config = dict(
    vocab_size=2048,
    init_std_o=0.0,
    init_std_down=0.0,
    lr=0.0145,
    beta1=0.93,
    decay_fraction=1.0,
)
Each number is 500 + 25 x the weight over its row's rms, rounded and kept within 0 to 999. Layers, rows and columns count from 0. Numbers have three digits each. The size before them is the row's rms in percent of the matrix's.

# layer 9 MLP up, 1024x256, rms 0.156, rows 160-266, columns 128-191
091:513490510486497497498510494455510493475524547510533507481542511482469460487479498491501493530501529481509464518533450479457549518517486491499494521510469496500464468533516476467486513500475513
106:504486473541504491470497530530512568484458535510487447522480491504506470511484458486482483542479544487504518496499488476526458498481467543516505545484494497487493498488479529509458455505460498
099:516471503462488483485498529536566504494483493470449534465512519460492498503518480476509500521491512481530522474515500516498489537503531508511503508472507513481530542528481484517476454472524502
105:479527514487541497473503518491452489508482504461504479519469526453493469529538543487489504520515504494515462542520508498453488467501490530523504520469473518524449544511464557554514476485481515
104:486535440484485506461475536497477517476511487469526506537495452542502457512470507482500467517497496473563472502468496486476506551475532530503486516496495509525517517428454510519526502482515509
097:538475489468480507549522514499538492517489500513557505512504510471490481494482498565419493502467436513486502494515482482504511529497469448492516495449509545540500487483493499522524506494527508
102:489539498495470477515476525527492524549493502481520514545489495511500526474489472483522501506502518512511478520503497534416508485497508515500509470518503511528508481503529568505502566507519543
096:481473533508437489497470478476522504491480505495513455524538521489480501516502510515478504493515461486491515478540448491595523495544468479496489500487504530541528495461506503505528488505503545
095:487540490489497540505471488526541524515546459565540496447481469499484516494524508510494514499477499482499537482529525483535500510470480491539460488501489487481513497498524511494461487514476471
103:500478503472474512522498442486516494481487506515494487497493477508499524516469522511519463434486485490502536528484491511527480500489502524507487494501514513482513533525507537448487510532493523
095:471508492508524505530495472501488514482515499528520481471514530507470522525484511477542553531447502514525481500458491506467552524504513534500523473517482468508485489473538529519486473537482501
098:527483509532467523524509481479520466461487509499487530468468554494500546499443493502506517496513506481494500531481488485508487489485516499506513539448478509459477472524507505477507480484524454
094:510545484504529501508462488500509491476477506546530499467500498555536499523514495495505485476512502493499534556496501521543535482501463483470508485473496520489521483552481458489493513484497513
102:532542484527459475444500576505533514464467496473510494462506507498545478495528459486499517479528496492483468492504483541524502516525499497460529492511500515398523542501530494512517503507493510
104:512512497512498503495473493487563533458489523532511476486491493504491522495514513489533513474485471488450529499526503453465502491497488514522479511487505489487514516493505465480518489470511541
107:460492463527497486477497471494528460479496458493500534504489499491497485503470490460495479522520475463455476535530483493494518513465524511513512494447477493506508539490537536513481530494506491
097:509439489484532483482500504475512515491496477482510472522501480515491422508504549561515485514527529482513504511513526533484516489560502528519527512483443481497521454512473481456523481522478484
097:455483506508488460471538491464594519481508479496482485517477509515533471549512510443494496488502516502548519547511503548447464481486510467520536493528517488492501537508487474508484438458485495
106:491500513517505497480526484538505522491483516499491515509477483454548476496488463464497492538499534477480445518517495501516479504503474493552498480495492508432480497488525544482474483496483521
096:484461536501450492526518531510499464499580484508501516482472462512522491463487475499469527528502496454528515498469525527484525511527462496518477508475454495477479536456499461464497510504509562
101:511452481484518491479520520508536508483467496482483472501515517511499529493489556502489465537485503509515485507480505490523501453476562514508469532482498529514576429499496498513473447485504496
100:510486451477479495526484549464520522562498532447477494514478495532504503467469491573517511506509515488511497506550484537503544519526539527520446544475518501507545505517491483454508511495509456
105:479508532507518526511490495457505516481449524494503546463482498520508507472481505495496528511503463476463529493510502495509457464496528475480476544497511490452568539497462506520517448490528516
097:522472520492535504513508525515470521478493514480496509483518497503488471506503501502487500464529503477542513493562492541481465479521488557529487457485478506485536530503470489464520499523537481
103:530439555559508485516493507515478494485511444490508501523497507527499513475454487477523458559524476496502513526477526494507464558563460477535486491491527524499514519497497434477485502489499488
103:481494532497495481467473432487510525516499502478507457466528506474505490496521526525480470491505478461476510478483490520508506455444503504510503503506500545491465517512492593472465495425487531
106:530492471455513468512478491515497491512473517491446529487515528484473451527494525506554553490514497467487503483503500508498471484507494498504498465494492523525479495467478561459487519478482483
097:504469509528479480498469493507518478481474501477525446501500521527529506475512525505454568472474515514511490496472491522472467516551514494547503510474499494497493519471470500499473452518474518
093:507481514480493506507479503471508509472513506494491487478492501487471500483518516511511533537507524500485481559506448487487500519505494484519537458507521492561502524545524485510493466464503521
099:502491488517495497492490497494480487502504451518498535514474465452480486505468497492487508492476477490533478508485486480499491555465528501497471501459538517503486525478504503485521486486490473
100:518516490504520489503530442545493494526522517510496533530508476497485472481474463487501529549538501509502468512519477491497495450490495521533480507484511499507519493522503528515483492575514501
100:518502453487542518479528511478471493505447497500493467521472524478497460483548531489507464486534529519490536524495490516533521529491462528467473462459507519546523502494513495479511487489519470
097:477463517512482435492541511533480476536521482480521526525491485539519503483528524497478465490559529471542504521488493517482534499433475487477546459554538499492496535513514474483536511456470518
096:526514501513480493458504519462491471509479486511491488487556500506505470506503523510458520472480509493508500488491494503494513460453532491475490494522487498491534480497522482496483541497500507
102:477479537527454545466488477537477540496506501494521467511551490483526510469491492506441486504487518507449537499514521538469502499498500525533509507508482475499479511482511516482484511518512519
106:493537479472512528521501536537524515548500482491505492499489475503510504507511480530475505494499441513520476520537536474512543504499523468503527542432518507554565503462513470445500507453482517
093:476479523512515509442535473492502487479532490485529479456532499454526479495542520482483490492524518483444529515548516517492501494525526514524479518504537484498514502494464533523467476485501502
099:466473484524509485501477511461475529510534534472499531465534511544486481500474502497503482526508508472536494504459491483478492517544468496453494523499486504542510509503463515468512428500517552
113:502463540481519503534499481449527474504474544476523501433448507499496524528486529505473494525525523542530496510541461518499491470515508488498456524491499525523476500496473428473500564489500489
100:506546527515548513510499474455495493554534499466500433533474514516526519473496513512487499498534507483474531506477485502470486436517498500488505508513520514484462524505495501530491496498465535
106:484477484502518489525485511520518556530552496453490521502537518462468508509521517541465523499464507505438513522540456522479519502470541467509526478472528493511497479465444492485473525470496473
101:504506474496514513504507548501459454527482463487498510455505507471569482490505549497480500512558491509548506498495496490513509467487474484509473513495516522525489487461498495538506563478521484
105:465522507465502463560477481482505489494547492516492501481516454486486542485482505470503515528487525523504487489500527486478493475495487472458519466496472490512566522495544532513528521511521535
099:530478479506470564522483508514504467484470486516532465517526473522505491503523494530506474524489507507505479511517485458541508532536492512526513521508472482522493474504485507528512506458483545
100:495539502531525466475511510469508535492502509509457526493499483480499507495447480518492538512491509464459495531545506513518497533544514542538474495493471547499501495478492467531455502511466482
098:493517519473493489492480531479507483464499477480489483502478461540505489516480526484478508512541513484471531521499534503463526484530520490473496547477488498452487500526514537535488512473478534
107:520482508508506517500535439461506510489489481536491523522502490522523482513471494540473501517523486495457517530510489496537501498528492456509479526494488504491496536479536496525482486525494520
095:471519467470495488478467520459478509532494537463493487463453493559517473476515517424522540487513539486527483524488485520506510517484499513500532493486479529514479520520476485506489507472519473
100:471501458473509465493483518499507527535498508479466525453484537489492495489495524453514507491510511470500502509542483502483493488495501484476514530520457458488521496491490473521487490482509529
101:512494495484494487494477495512546502529530543474513469505466447510478525506458509513509496514462468526501516517504509487483508538527537467534497525495516508510493499506489501530528494516510544
099:490504433483475509465516530507536461503524489533475497545459491509515473502531462501472509504525440506476530491496471533483495501492541499515496511472492523513497515475486488466504465433504507
111:527492509493527487538499507498520486520481512473475467511512478478551507497502534492486481524464494495507514460530458510507487511526470501503555533467537509507451528478503469498480441496468457
098:548485481484522531486523481489477508492444497532467501458554534494479480486534493449490502529487502488456524493498514542473462484487487467513448464521461494481487469488508489490472493497552484
103:469510507526505475531455516543518522527473521516536539472497498499547477513506541445473483494509557480464525489442474496550503494460501486508517524501513472490511511521545550499536490494525514
091:489526443518505494485515498535499522501474529525519489511503558480531522485501518498458487481471483491537468521491471479480523513484494491513467516487464479537497512533486455456528556558505498
100:546497483520486475480460480496502474484511528492504486504513501499457498537491521500511501485524529497489493540498507501507469461488522481497516504476516521468505510494509487527533524549514504
098:526457484493458444468505510457474480529497503554507462537526485480489503517563520479483478508495513487511487535491501491495486529494504463483466491501527539450483535504502536494508506516484494
104:509488496518466503479507455491520543497530526468534500506502502488475440486510540484468484481506523482468456507527497540505502499553491516497505505470523538529457513517531507486490529477499503
098:534514532506493516470524456489495508484493522503481475520531497497489533515491545451479516488514507499518504515515513521498531522551444506540515490478468484547439520457504526515486512493472519
098:516526499513508519506468470489460520495503448558493519522528506518486545470458532480471482501497480476506463546467487469495515475516494516515455481488523519496468509434469489512483507522531471
099:498517460493468496514499481454433530491496485503501498499459510508495514480482519502474494467453471524491495520500505523457514510476518521478484469469508565475508503480484424502499512550496483
106:495486492455508532476479491490502489493503514467492505510496503468530476516490514500494486533529498495470520506496448505515473519510451506556486469454487513509497504478491503532525513486491543
097:553495464468522514461494509519503503500514500478480505476482487528516487520491471473537485571532512480551471504545466493528533484499484496496469536457490507500471470461511490455502502524503499
099:517522512511515490457456528478482541531481532473515448502489524468459431482500493484452493500468499463518430523490512480471545475522506522508477508505490458535531489533505518501527535524525553
103:487506446514468524486468481500512481483509523482483482518498521517493533511524535461488496520474514459491488503527483493509497533495479505512478497514456570522510491476524535501529475561503423
098:539513495468547479480464487503517488507484521488462490497499517503518489439506522477504515476498528489478520501512453493514545513446515520471551519498515538484481473470518511488528469483483438
099:475485505483485464498463536507473483517537472515532500464523485492559505502510492466496544515479490478553515511491508516461482462491500510475496461454517540485515503516515519527501505525442498
099:483502487514519496452514489473505524502494536486548530471484505482492457491488520501475496534462466496524556510519534500497444513460506490509516498509506525475451464491546477556499490470470533
105:484518519456443516498479529498487522527493500518471522506512528510509465490502526506469445503518548475490472494478510459482490573487467505519522495507516486507491490483550507488524523506504510
095:554538492476460512475529522461534535496425514495531515536498493521460503477486509456534525494494497499565520504519459511475513508508537484536510515503521507507481496536515497471492482493488492
105:548497480499523461500462493517527507505491495500482538505493493542487503470546523501458529494496490531560555523487508524508564514552490486492515529511499460466474490454517475543487489455523494
103:513494530519446487489506512492531507456533520513484479497459480510531461504513492499515474479504498527494495552524511516543463529532505489534457496522496496547521480514492477525522473492521490
098:515535510473503502491509521463530527495499487524498539526484519562545529513486487502443503531531497526452511487486509473483502511494525490525511472493487529478506503503460544529485495479534535
103:519470519500525509440522530517496477493508459461475505485506484519485514502534484541447497480505470467531472506512491540452485538503483514474524539493517507539528540494499460493479506477453476
100:498514463495473521505467469505508519452563498524482518471486462577531509455510536508505470500477495499459474492502502525519532484527506491493509474460558529496485516518493512522473468491479470
100:506461495495552491508512502557460514490478520489520507528479505516483473516479506527488485506501546513507515498507508542510522465502522501496495457468431484500546540473468519515519512492523517
108:502482523488517525567482505532519489504532518464540450523486488503522541511455499493506493520489499470512506531550492486476469487468488503492502466487533543528496528478470481498530546468493507
106:507478467494541489491467487516504518524489519502497519540546481497506492470474470483483510532507504488459495505503471483485535523468507527506512515476461539472506554527496530501485515494470442
104:503492471484492521487518526560473497537510487483523504514512552494426538478514493481456490495522513472495515512457498485538513443505503513483481460471459497489523499500527535502510510506458485
097:499507442466526545492530509549528527516524471515443491522520486509547493477508465515450529503548482516513516505508498536532485516530506490476514525473494492493487514498456492512483502517502538
101:485512496497516462467483556491488485530513481483468519480475503504514472460519485470469501477480503450522481511534469509485542506516472505496513488506498458482519516508503467510505511494497522
098:463555489498519534530495458530544553509501513509500511515486523497512507526450479521525547512485508495423538489444452493496550497538541473512534511503482518459477545453497485507532485494483531
102:452481494511521539499509474477499519517520512470494485495512473486493503495533506559469459487520506529469442480496506452493488529495534507525507494467517518512532515504486473494488495479524498
099:474485498521490470491535499502521503474546505535505464509497463526509487537481504520529514474509475458509468511518443532490495498506517496516513479479451558513513481477540511496496456490491539
098:504505504461514482523441468524531481472513486491470465507496458537525511485471489512517457515474501468459450498534519488504505527498488512513502497503467522515573485493497484520500532494461516
101:567503469543514480552494517509509506494514533560496519482514498506501492511503500515464474460437478495542469494526509511474498523527527520542477528483468510545482477493496513525497454514532465
098:495552502514497529495477465478467452481475570525486509510505534530515476536487510475516466536478531494505515497536479475498480507548502479535450487513489485540484513488479458514500520503497477
105:523498476498537522506465536534455517517497475522540478489499485476506507460495489519490486495482483489564516514516570489511451513479521483526438504511522468533488546491474482477491503517495515
102:437532530524484458528533422473506556525536484507485482494493449554517464527464497509470478479530512452521525519496501513505521484504507499473536503520505497520494493488546538464492529462436517
104:499546508551486476471528540514463485513481476462468457512507495517492496487518478554468494472489540494485500483416504516495517481526509514540508526436439490495535482492459510531512484500483511
095:477503522522505505483493493497526517496505547498473532515452538521537519511464576442520552494518485488525521528508500479496492502486506474546484510498496479492505488533459506539475562506497499
096:500552513442515500510460494555475525541489505484492520512530453513516472524517474485517536506520505480523478500542454487519518462528554501551523489480507516533529508468543441467529465485485513
096:514473469461482544500520529503476512520488510457509513487526514505515504531520511493513519490539499473510525485479447535480524465486473489486509486481495551476494540535493516493535476503517501
098:505504544498458518461571476498508497499489504465481491490492476466520495440485468505509485513501530464547561505520514474516522501529502493510500507491471525498537516528463523540508457495526533
100:504513447492492488502529464460502556481474517499464489467510526476502465501465552536461497490520481474517459532501489485514545503546502523480482448453522443514466448516537507567481547515495539
098:498515481493497564486534531508503463485515539454483527517461496473497535497470465513502443478528499478461475488504497487508527481564496504472502471446476534458532524494510509508431514439489518
102:506460520506516510504521464501530430479501507507540482541540489487534475497484473433512525491516506505524480491474516486498520511503472479521498467435506503486524514458529498507505542465496507
099:479524537504523515491502473499495467477464463539494472491478506514458494486501522505508492491477505495499525506505504489484471502498527507452530517532502498475468473453486504541463519526506562
101:511494498506495533466464481512543492510473472464526488481512538505531521505517521477518510468461527497521487523540484456517505505543509534494501521494496473526522529502449512502472498503498481
105:503519493527483493510496516551531540489517501500509453509474482516478528480491502530513547545513449517503507501487502498469489524486507485470485497520494511514510505454494454513504514449461484
101:517480531489479483543474500528513460459474522534507467518483503550500558487460481515480478488495512499482508474499525467503476499530548494478523523495538494475527547467482503516476488527480499
099:510526476484451511471520511540495508500442464498485506509512472486508448467478539515462486511486486501499480524501457560514542492487473519502510477487513494517518483509515494515528497473527531
087:543532544495485505517476481528501478475488445490455521465511496535474551447542514503476478552460477504488523480477482483525496515513490511504483520523523481479521495476535497502475518511511470
099:513532467483489504467525465499495521485482474499489489484496499540493502512493464536469506540464490485530493534484482484516503461524474490483538545500495538469491486505471496443487496497552500
103:468503470454515547518536510532554477460528512496477523515501512433447502500483498476468459523514543479500499544529455534506497515486555445491461493503530511507507489496480454541482494474537481
103:491498495523519490459485561499443511465488521513500504479515511499470504465493520502479496493486485511469491500491464477489508477466486498488509520504528452528483524545509516514488534497525522
095:473513532472541547500529486501476537487527498494489463486479448501533518560483501484494533471488491509460509491510474530475490501548490546515476501495484489520492507476461487523458553487519488
# layer 9 MLP down (transposed), 1024x256, rms 0.0846, rows 160-266, columns 128-191
090:540508509511524504509479516480530465491476494469475547506484506510508517488492470512532529511452505491485506465505460485490486435501489501494460503520557539496544504526500519472492480484480522
103:498534514458469501495494498527464527466481495499521554484489485499518461506488519517511475500447469512460500496490486466567530526490507446515509506504534533485450513524476497476515489488506528
101:492513530460522497483527502562517495505463484519513498513487504480499476513500482500466548482517528475483444527504525487500470504515503511497470500504508462497524454496526516501490522503463517
108:508523501511486456491530463568533507503518526494485465509562486502495483520502481521510516515497463519473521485481482488510469508496481483491486506497523519482471490553497555497501505519466502
110:468506483537469507503508510491506476499479487449478521474500523522477471536501512479496526504498481485508509486500519483463481504521484512516447521509499452482511533521536477494516481430477510
093:462473501503480477507508504526475469526486478469513446494516476490558526481540529483498547526483506505527515481485470517495483519516503507529513497490521501482451466509504497523532516533511521
098:519503537542507491504529476503487492449499474528494479477513497511459526496494499498501497492509516502516499486485521507499526504459489539487484525490520524487531521469499497513503474490525511
095:548521519500460507490520490479500474488479493521477504524466488510499520503494510456461509523470511478502495475517527470449508513482514518476511478483518505497517535517456490482473490495499482
091:545474585515533494525484485492513455480485518532516469504497481507490510536535494536546507484490481502487531498518499475512491530510516497493485500488507511535493480456494518524482522428526514
101:468481518470493563497515521497541500497490560495491485513512502550511477543497514472491453491431500514467501499529501472479512481470468482539471544530522519535506529533493542551561466475485506
096:526511508521546500474525525484516532441505463486483488460467477556474495490504487508528496508470505463530527510502496539484501490459511493495508507497511471493522484467452409508443507501455528
095:530492474486546505497490487470469518488492476499483496500500476552489498498499488470495510518503494470498537527486475547477526533512520503519501499528521510515526504519495302520502483515484517
098:507459497517511499516518523519508526514479514501515465442498520444532501496501538504480497494458474491518467517504517544524494520490488464471526488513487482431443475500467521458486450483526493
095:501474496501484494490488509560546486496498505472498442509512511517508507510547489533469472479519536534505511521522519491508480566471485497525494490465501479489563522492530439542473510507483487
105:466527561514500537525483499565504492497521511509480448477502535446492499496490515474498476513520472524506508486484487526542474540485521517470490495480548478538486444552539517531490501503493493
112:485510494535486496506495480540515501514529443485501498522473506511493505517525513503486480489484530485455491521488489511517546541504515490483533489469530508520504527514516542515509529521492517
096:500483445500468537539518516481507455501520473452509514506500528496459473489508505470523508501485522517560520519480484470513490516465532485492494490505509463445455528491472445475485443477516537
094:551518509504521481477497503470517549495506526528473534478492501514513506517473503519472478478530546517526503506514473458520502469499534512504506487515469530507485471450494511508449506511524492
111:466526466522480511528474498504543512472494504501467510497509477473502522497524486505518555509488525520456446519501513511511468523503463471526520508518508476519486473505496554491488493497499513
096:484507540477472539487489459524501501543498469497511516488501443509521529493485514516511494504500536497516572485489486533531504502535535526518513474506513468526493526503467487481511488481481504
103:464504507498487556509475538521490503513471489494464542492510478519516524524523476469499498457482492518477538524451516515497479517541510500515524553492458515489484488504468525466523519486485517
095:502480503504528494515491472505511492548472515529509507477535472499514536490500487485524539492489516502477525526496508523500506535486498566526512518482483489475508498513480461534484488469508450
110:514528509476469492509520511498514494489494521495508557508503511521489510499452493494514481472496492532489534489537497468471498502514473520479465513476483533500543520493483440470503492512560481
093:503482514483449476472513531516522520547492477497485504486509487493478508500536523528471486485501445527476478464480467521513491518548488463478472534480526550509518489506517523474509506530506505
103:514467537528521525535514464516502564501515479507473525513513540533539464492496487486462488474485499496498485520547484487492503505502451500548533478488536493512470520457538513522492477530464509
095:455512511490538491439554507541512500475473519482497488495501511513539518490502515516502507496502500477488473543476466449496501497524510525472537460548503488535506491477483531513466470465529474
102:461507527479529495488495484529501520464486505461452588540531504504500485482495534541490532536491513517493451505483517508527509510523504492508499503524526496522477461505493508503503503457467493
093:447522484457502491534525482571506472476525493504492511466457525531484490506520487547541535502529471486500487497566486479484498538506515501484524474501505562486467516458479498502512467532508499
095:464474468487493488495495518501476495471492496496502500503484525495530464538504509485517477512492546518484535530505528503475516494477536498539454475528510465466493549542515521478514468529523478
099:555550472507510508464472494495502521501509497500547491528531499505500513498507465491501542491528499475520462450519513520490503536504458494469463479499508524514485525497490568482498502453522503
103:465484458527543465523500552478483404520514542506479504488508474513510523497507502482480489520543496436520489513503493485529494487489513514500484493510485522513482518533496510542448514480512460
101:487517514494483498509506485443509511504498526486511522501491549536489508499541499458473476517495513515510539504508476513525557509474498502483481483492437504539452491487443521498483489467473503
099:489488528497539537552535476483453517505488526478517497512489466478500504513474516513487482539488481490508455497470518478526502467499493456480521500506533496505501480499474536493488460519454459
096:503482491504485521506493536483509537550569493530526445499523481439510502457494537489481525481487491506489484519527436500493501526519475519507474486502518510505459518543507397531524511508513536
099:445474486536489523505522486487533530486475507498561519517572499493466484498506513470491532496463511469531451481513472485496519482475512501483464513480545490496501544501490510535495506517527489
103:488522453523512519478518517522556529479502459529496475483515509479454483549474506511537493501478448451489498475514510489511525486529513504474518458525468481489492461496481502535521481538443515
084:464473512557442507492479490480514497521501507524475551486505511483463537549544439535499481502503499498494470528521471533482488503488478436488505473512516529491540513475520473518521466511509513
095:462518544512524501483447471436510490505508503520524469511504529487460509496513498504474556483511510495499487494511552534498518536461526502505510505523453492486466482477502474490499510519459500
115:508500494490487513530515534365504532480498501541529497501487492479471515488499489482507485510499499498493510519484495524512485521469496509478486515511499506540519517505484313541503508472476492
104:509497480478549526524452481471440455501552498519479536488488517511493499508544524535479477549545527479527496461488461521461513475507508513488487465562535541523510480507489489484494476490495492
099:482568449508535489477490525441552524523512479476557519502482484488474520509496473483470477486532491494477510511543453536484469518480520551531529476459501496535484499512465457505501507525514478
097:483524486497531506512520510511481455480512469478510563522486461530537558479507517480514525515463529512526536508510497498523463505529457511487530460468478452519504474525496508515504477480532486
104:506489523500510500510477462462524495514519504497450512444503480502460497484499458495534510529499489436457490513489534500508474496526465489513460526492512524502532492464480500494511496527498483
099:528492474460458494517507499524523475511510519441557454485524502505475498486518462482486516478493493490486504536515492527523526507549483514465496513529519495511531509502482451513521488526488484
107:499514511474489475526509482507542482493510516532493513516535488514524493473484507571457541478514484508491565495501531505491521495530521511505516542492482499476443488537485554481515511551494507
100:537478501488519484535500489505498461510486510508481513490513464470476569470477479533523472501476475528487512532505494487543537472524474481495513507546518508520503448493492518461494524526474471
105:503498493529478473482528470529525494480510556468409559489518483499535547529470498487494512505514515511505522480507483554493507525527508495533506536479482530481525469463458518515491490473487495
097:484556460501486515499501508517488484483527470530489490502489546497478556515523524492473492501525492483532498507517502480472520532524480548509491565481478524514525517525508488517481511519482509
100:501484485541526472518505459496476522524472480510507479504510497510525460480457518488522496499521477492488511473444521491460522520521468496486503502522488506525510492532475491478530519500513489
098:501487501488507483483498506529498522524470506515520529503509520524492517466541506528540494513538514501519496511482491470514469533534535489484432520545467510528500516489505533523486487483530514
104:507501505479495548486505488499539501506515527537516520485502491495493493527523495407484497484536432525515490525461481520482501503486507478430548507505500472466499464460532485472509467486529512
111:450502466478517477518487470485479476526507489560527471531463486508520458516518545549520474498507505497474512506523482522459485484527525490493500499520512511519455515488497457494466529502481437
098:545556531535510516428492484487466513509500521505518470492473482516487482494554504513544503539524511503496507512464541494501548512477473477494524516540496527477507451467536512499522489528525541
102:510496543522496484485498528497522551505503517484509520518506536538468488458543498475480540506481487524491514488479509517533519481523492460551485510514527504555491490526498480529515523544512500
090:463499474497457527507521500510493522511531528523502524511486500516496559528497487510524471495493508518466485480477495492503515500508504501484508527477537510505486488521493442484495472490463534
108:509515455475548533496515491468508484461510459519489505495457525509494443480485501514457520477487503516510537491493532477491509469487546486493506527468490517547522541513513518537515495523501506
096:499495456531480499521507488484520469515482485520481504495486480488482508480463526511492485484519486517488461493507474513508531520529453455478478521481481479511501494537493583499484496523520482
105:540509457485519504533531475493504492529499512507456526536522510530509506516515491510502483504482516528488485515446514494519506510506484502487495500538501511516481486516470452459472505499509493
093:492465495492470476495477456497507531522489492528486501475471496515508509483509517492479485469503535525517524450550512495541505522492503491536495523521518533480525511510527493538545486481516511
101:499492528482597473536477506513505509506498516470523514501498523501522511499543531468483462496513443509510501454499479470486517464550473558491474479506477518499478512479507468499470528495540503
104:486470523520572470549461511487495508513501516508571513483460526530512477473470509488525540464479486492521500485488490476491491485528502501481530466490500492486453455560501410492516511477537500
108:527476503504505502506534463492468501424481502482498480485494469508496509483516505495495504522492524525501534503488477527469482487497487500542540477543501526494450518491476379485516475510481506
099:488491531496502533501525518504512431529477486454512498480455493526506537519481528496548498484491506507496517481543486531530534497525482474506496513478532501504488517474501433504460502480512500
093:482504449498513492532527485530538521465485497486495449514522483510483470522498485536470493561529509491424454532493525509508484510466489487506479504502461508497460506466498476514491450456483473
105:502499512496527531457528502493503497496507458502534483507471479534529495504503513505512496539506488495504525424491502468473463502511498524497489502480458535505492473482499492443516535518488485
102:524506498551496529512519465509502467496493479486528476498518483519456495477471486502506470472476507506529490527502513468496478571491507519508566455545506500486543536471497484488508499513494486
095:498559477505487520497527485521537484471513478480511529543500507472491505500464492485499513485485530484496533531448489518513495506459462519521477486521481559487488501506510501500488462503464498
099:532542514525496515508544507540488494508519478482460489512533474459514492502499471494470542493500472509516468496504453493535493519506510511450487532478525509510499499508504452520512534465508491
105:521484467523503489515501497531485475504494442527465537534526510510503504466494429483469482505515529479503507524504467464489448491574484505525497521477562486467499535512487503500492480527521485
090:528495520500453500514543464469461497501504531533522502508484463462527506516524489477468499470513534483485512494466505485523486492474515510533489541500500536459557519506485356495479515513474494
103:512484503494472473524516512501496518461494491488507532488526473461488493490512508511486489459507503444470469491502495494448538472531498506503459500491505443513514530478543551495522551502508544
097:536484491490518494520512488482501539516541537479471509491497538490476497521496511473494524527512512508469496510517482549493476520515468500519518495498502491508508492472509464541504521508523502
100:514489491460448520494540501510499485518489496474519492545461511469507455508546547491500485482497472481518502497488530461470493507464465493519525498519534481515538521491527504502547499533462509
103:528524458543483536496511526487525543495509501493477468505477522484525525542478506495526501500510522531491453537496531491542490512576471509523512517510488495543506437509568512511496490528449489
099:473527527485466490476504470469497509527501509496479528471545532516426482490488505461513493489482494521495502532531465535484476473557483459465502524575503506530534488478493539513523504442504502
104:505483478514508540518548503514488467497531509493541486503508463505504448456451502520509500442480511507475530468539525512529475466542490466509522457491488513498511502481434483510533478485478489
116:492512512511498524498535468447444501506474494474460515544476464488524521529455525531523514498488566493572513519473496463518516496519468550504511556482510497501525494511509446509497473489533511
111:545479500474493507472505489466493570480517481506558482534477518535519488527501511490483494471506474508490508518514505526555507522481487527509522511494518564540494487506499519497464519538480486
103:503479521507506498474505525504501447489472490490484522492497486488457524486540480487486468484535499534475473500437467494495516512509467526500530492513465483493489489493491529536482475500492502
100:506456499510471505493473454459470496477525542499504478480510511526487480532531463495461513534543508483484464449528552480473451518476527496521534494507512515498515533536469460446501507498530496
100:516490454488497521466504520453502520504471492561475484486556525522521503485497516488499469527503508487519475504512435513487533515484531494504506479501465487462525458526516444500512504512474477
099:466513539530495492493508531525501526520519493486485509500479495493498497513463524514518475470484510504503484451447546546493527474539466529507518487477449522475492490455491526487501466484518504
094:489526482472529501506505528517456496526529489493483512518498503459495505466525496529527504505547513486521486497505474529491488471525521519488524503534485482505446509495497540520480473494469532
102:508484509535528497476461468485516498506521497490512497510473480522538473498502535500456480466502489481496507503476474519515533484495459525531479502524491472518460492501551511519557468523485471
096:493502534473471468480533509469512501493477529458506520486510515447463494495512481444496480478456481508494469519483520552484502530478489516469462459471486489530520510461495466514508540479514495
099:486494534519502505511467506514505518515515504497497490487481514532496468475508496526494524513477486548547503498460492454538516513468446482501477428491480484472502544505520529531484489520537565
095:492522566526516485506507484488513536521509515497486503446537523483479487502508477417505494462502482478467501491486496488493508482461492508523495476504497519521487553490472495519488491499483429
109:524503473502486561463514487482520472503486477485532471500545487529493541508475457508453513494493488494493492497537529512500531521530484516452447487516534482521501486491526511499471505478515481
095:508499509475487488524518452516530419500526524476495479507514485519499475542487467550431488531488522488492519502525478527527489513504476533508508465567522522523490518484520535483472503454489524
101:490522427477491496520535511519495449539487498504510479461483477515493488498494488558503529484516490515499517504464580504503497495490479526493486506499529506471519482451512534425478472511506507
096:525520478530484517508501531486461488483515518474540484541501517500520491546515533505503504512512523514527479544507508467532462481456478506489506525550507509525486472487471491469499504544539520
096:485496521495523522500460492493499470531521472474469522480518536494447511456499490499516483524515492509555527499516521495475510530500469527488497493470531532511494535495516455529490470517495505
096:535524551521535498467495507522490542528492537484540494522534526471532492507529540474450470494477526487511563509461470501457488491473513446491512524513447478445488476500524507493465485544501535
095:490445526500509465462478509483478492479585533499511487507494543495486486491537526527488521484476481531479503506528522479523465500505538500496549529495508521500527527518509487504519481501482509
094:469467514459497506478483509474503559457525524497487521505502501516553478487484496510452476443553468475483513476517511510534483492516458489471478524484482443521472493517507521524482527522497507
099:520476519480448488494510554526532488473447506490511467542511499453467497508544504482488492504480484509554504472546468487476485507484550513478541495509496504509490467471534442522512473534452488
100:515488496506494483491533545509546479469488488464523478474453501499502491528483503495534492489563490492521505489493524495497454467514506514466544478531515453454509473531545529498504505514515521
101:487470552507488527484505536482507495534465532447500516520491483499502472465484476471493514528511547538547542474463508553516459524465526512504537450479527463529484486512487501489534521495521456
101:468516527502509533527507469487523521528516495479497463485473496558513520516514489458543502458486505460504465466517463503524493491516501440473521511524522509513479523527493514521501503506477483
104:513523469469458453518512497502511499528529508523509491483525528511526510501491450482451507469558478486477430543478550474471486500499530502512508477557472488535456488505492476509498450505481494
108:470532496556479486507555493507494552493485495452437524517477505522497473514486501479496523513547499518510481516471499491474490452456501486494542502479518482500530497451543535462519499501488524
096:491460484496480513584532491527477496545497523415487506506521512481492492498525470530467488529496464511504520545494481473521497558520461504466515545465500530470495486501511541529493565525480500
090:539498469453537487525509457496530533458482513541490546525469490517499500495477521559456480474468500455514475522530483501505502515473530510449504519498495549478464467506453506472485474489487500
095:457521499543487483495532488439512486517515510539471520469495553502532483504513496467518479484511490490475524486499515480540470519539500482513500513495489514487496509527525450441500536517495506
103:519496509468499515522491497512532490494570478512503493536477481507472494438469448481461496530488487500522475481500517496478482523505502509532539507521481499502549511481483441474508542511483482
109:497508459496533499542484526495488428491529519548518503460527438507476461508481512522487527526540490528517529516540520509477517526507481461519545519511510450523531552473489561514542504524533485
098:525471507533502515480504551494515507476521537510490494499501494474545518462492491486477515511504460488541462478511502417543471544504496515539534507489482520507517491503504557556518517490461488